Each number is 128 + 24 x the weight over its row's rms, rounded and kept within 0 to 255. Layers, rows and columns count from 0. Numbers have three digits each. The size before them is the row's rms in percent of the matrix's.

# layer 11 attention query, 128x128, rms 0.155, rows 120-127, columns 0-127
154:142182100153151132156124149088126103083113111120131116115132066154155110163151154180156089128157111102136158114123145124138145100130104158131110123129095148187114150144113179129145156133120106126133137120138135133135146105120124121145168171164107144162108103119068110110142127154107127129081109083135131104122146153143134126088114159117127142167125098156119130103140171154107122136158
153:141153092120145181127125118148101133141124139150116179108149121167133120097119139128113153150083134119103098126118161133168124153130139137168147125106154095136136177146120130119159093164135161123108142124141105102154119131114178122159139093114172144138079160110098150143162130122115082156161145093098172129141115125102128147125095125161177133166127127152126140129116123155101083114080
148:114137137086167118119083137108115126106166147129128088073094138172159121136153138100132125126143101122144119100155094168123114116140079114119076132165134138133083100137119105139099108117110129130076151082144115156139128083137129132120090123097142133123111133099099093119136130140130100171122115154105170128165128150125098143172136110116143126163086102130139128103108117082171154115123
158:152158152127138100078139141086116143130113118135120185145145101143152152172145114102123120098126136101132110108103134156145116130118150109102152139084152201127139140116135138136145147085116107121138113132121151148183115169112102098139106101137115118116104154120153149118077141132160106166183105165120139155090120113094147102122149131122145130167148117108100128115165129165131101102173
162:098156098167124146148131121122145132126109136143117125168119145179136133135130143146138092104162099108121111098092149117129133108186164140159097086123141087103167090126141145125127113122117146171170093121123123148109144125117128132079107124124141126127157145130149104114087114138093103149083132142122159123088121149135115205098130097144112118154086135143115139126129129094139073082149
160:112115138170107139123119075088102127125146135126121132110100097140105108134114135125176148094113169134158149110122099145148121120147159119123139175129096173124125091109128130121119116087101119117149161142150064105107093109120126115169134155133138125166064097134093111128117137099082114138111154117103080110118152137115159141108125121145121140134150151156140079109114156138164160097091
157:144087114128110183132126081110139120125137118126121142106145148157120147119115137118119083104151153139085152125114138106101121125098146116132107100096127118137120123108144120104133139091128116069102125110086112182154137115088133124135132104138124128142154108167149162110136123101091095180104099122127099134160164129135116089175148139130182127151109145122145133139145166086080186107102
151:137114129143118108090112128104158122119161187096108119140070122177156148136123145116126143141150183101110146125161144125097128100136124136147141140106139099140128144146134108177114118079160160149108123111111139085112146124142141110141189095167155120141169097120078160112155110107126144089116092136120118100091068138113128126135131116119135112124147129109148095156150121169154112149129